Each number is 500 + 40 x the weight over the matrix's rms, rounded and kept within 0 to 999. Layers, rows and columns count from 0. Numbers have three digits each.

# k: layer 7 attention key, 128x128, rms 0.164, rows 70-80, columns 0-127
# q: layer 7 attention query, 128x128, rms 0.172, rows 71-80, columns 0-127
k70:449457493517521476485582506509445537528466440496455472550506498455528533480535468467560445490448508486537518528506523501494613458471547520481467557479463530541481503515483526494513451534532483425571478550496479457482512474551474497537555519436539538490416483550466472516449479556396472541485448548438586510453502537469470498475513440549536572503448540505411493470520608507465476541512
q71:473497515569474508508503476593449500484527454506528479483534487514456443494502491478465465534484508525514477494472576537483501509450491574467480495498446501555489522489511505523458500508501441464528505472567549557505560515391552476557465520476508555481502528489490437538503452496452460490520508492555482502501493509494506485449474470520499516512493516486524534458583543493460492520463
k71:489509535528435494474507511516511471511461452533468444525509441472478546530478460533613400491475519477476475528497462546417512527473463459504545553467599519559521451505509525530479486528600502549501481534456531504501473498527505441516526501437537519423487449444456486551501501541473481456468449462496551523495480535502480478549533486505485482539573522507546500478507511542474563479490
q72:530436510483483482516541532517505560469532499465478491497472494507486518462537449545503513534491471407501598502510506462479585517418511527518504579548425574474496495466398483528356480531527571428508507495483517456451531536531455421495566518528590450465481438456464533478465505558515496518495506518547475557415552506515568522498450603460488472504565476462549528468488447476607518476426
k72:565515490432458460591475542462434477476514467542525488520482467500451463552533463534483526481520537465492573550434499527597477507510557450357470489499461470455511554524481540449477524481482532500461495520485441509489504537500520435533481433482547471578597464519525418530588467473518514545468544489483431525503500466597509491588498527492486481441467465500518491529484472611491484543566
q73:514494495516511546572533463576478519450507416447531481520429473505465506500515470458550620505464551480560555485553493521492550545514501424481491558498569437486553466453526464476468451526537471500514468512473470525453491507562547483432473472495490428516497492534520466475439489505566465495498527483526528440507570549457493538472469557485496505499502559558481451449480462473488538487460
k73:553514521431510498511525499498516523484443478503499521456467527496521440457556500487517485518506554551523522521483515483460466520528521481481548511527434406570496538443451463434497461453487498528392508568522403491587517533551583464549498471539455483488558487450486537477490510446527483546449437534491492497536475507447518526467493482510447464483503524503407469612566470504518577506587
q74:551491517474537505469562532494462531491520463479573517531532507501463458561491542513422473482506458574457563547460567533498500494515507482471484468531441468542550477513450492519512490545554459481492460508498510519447563447463496499475490582484427485559473518494535474537511443526471528523559441503515433465499469486499500461549437474478494543533478537498524492531555400455491533489502
k74:484512470507523505522514475461486518482498477514436406478525450543468495539512450505514483455507527568549476525530530476503560560479494544510574445546449475512533528477447514563459472481523498592514508467527484485536493482605535473479550465424457492411500488483494562499566550505456509433509401443497528474561532449466426525475496536496513494536485461527528470558513520463511518485434
q75:504532496505574522541440413528516511455519481483530473475463499449508499563473540509547549528473544480550543484503494473481446506474461507504492473490493523505457467519451545488396530537541545490473575529531543493475498464497502512486540506482476477554591489499438442544532520391470520469479511484564517435533512499498523543439573484523508403502496531533510566491469499498491551540488
k75:537522497477534471505501569535522498433436526453542556428405555512486515461501496544529476481457458498492405558527415487483516480512529507442514544511468493459455468521506478461541473571479552515504469560533513494481466429514502500527497492458506527543488428469483508606551534455524548475494524524469517518529463534529466494464486512533513511497546503544547456473505487577495500488468
q76:514476433548454526466548466484500559509508489527443549486522535445475501501492421516485606500479415461506443580473418474471489506541581527537538530500422478482459510540463504572569466545495525502458496452435509413522553499519502502508489460484507531531476491542444482448560500498541537446566490492507505546488550539472487521496525511478488599485463547481480486482466483419586484500521
k76:484453451553461506497488481558404462519502501499489485562554518501505443584460546546455536477545512492421544462487528437498489484547510493487465508470517466513502489461508470557474453488500533487495520553435548536474532538522458504509500548547518440522493441470474471402598561433534437487442540420458476568498469454487524565482462485511586568427499511597541550571460483485509451555543
q77:493476503564480525478505517414520560444462477498571616470491483506520436500508521508463503594500498504490502533535504479453507468488474544508557509484452520523491482525471525540518541489558520460510491469492546519509497521454517441487510442523512517515468466515529525479506533481482421484510434513509563594459504499458524529503472510492564481503525486443458475563503456503495451535483
k77:462548493537541445482529508508477465499499436472520482478570481479468457500535547449533464517569503480475488581553502565542522457509524430446493486548499529519484517478486535562478492572454476467534462495515496543532458479492522552479528515466518500534528473470438441541540453465449501544579509442490468506476487491495517501529454488466463510455535456471506496491501498559548496553497
q78:548470440499546578507534528493511544469526550520475445503536478445464525526578492506508477451524435479500601468517446508537533510496548544611470511485518476448497492483513491527446467525484440487513509472454558509451513472484456515587560533455508531511508524513446498512502485487418559503495568554499506410475516502512511482499539499482484540468476463514477466479466486453465539465471
k78:599509455493424521478487519526534470485534514502510506586456468516465457591530494525506530479503546507526519422548390453508450527558487530501483519477488472480499451504491498502510519464459482536525510567498537491482569542479496523512435454530521449616446497479508495507595568488449482485367469447492427473476501521455460477457498571562519475532547486535510555473516518494466556416471
q79:501536518556481450541547507515466526529473519454506495524564414495481526459532561457476445439504514449441526560490526473525564520496497504470444477589554510441522531443522496484527554511503460506526486570490486425516512578495531625468501497493528494492545470469497511525489531438434499525522540430471477441526454470456574494522555472550544485467501477502415470505492551436480468481516
k79:524501508531466543478458526516575492434452518417537498510545398518509461536482504465479424500499478572537535519463495441505460550525506474550432493493433502430472461549441533497462555482541522552499482530512472425472478504537545512501421532554512478528524516490461542529470497472467481540485485469514508542545552576479543454544506525462486520634512483443488542517514441520518460497471
q80:460460479470495430503523494501503492542480541477471532496480472448442522468508527439457550431528384564537561481467461505541530496520477541532521457505497477545404413513473449464516507548468476459472457557467562504495455578489546516480447529564524483540456554454488551540477536513493446475501502485509535486471514500450511490497505536591552502478520545501545464509504546509475534481522
k80:501496526496461520445478504480483517475491531469518464411489519453568450534428521507442446511559481503556547455492521487484457523494487500510464502557446558525474506394477499555516581532473490527572482463505498454514483577504498530485434489523558544500527529472500535505543527510516514504464534475538527510579485490473486513522473501508493446586495434504485516559449520520484457560480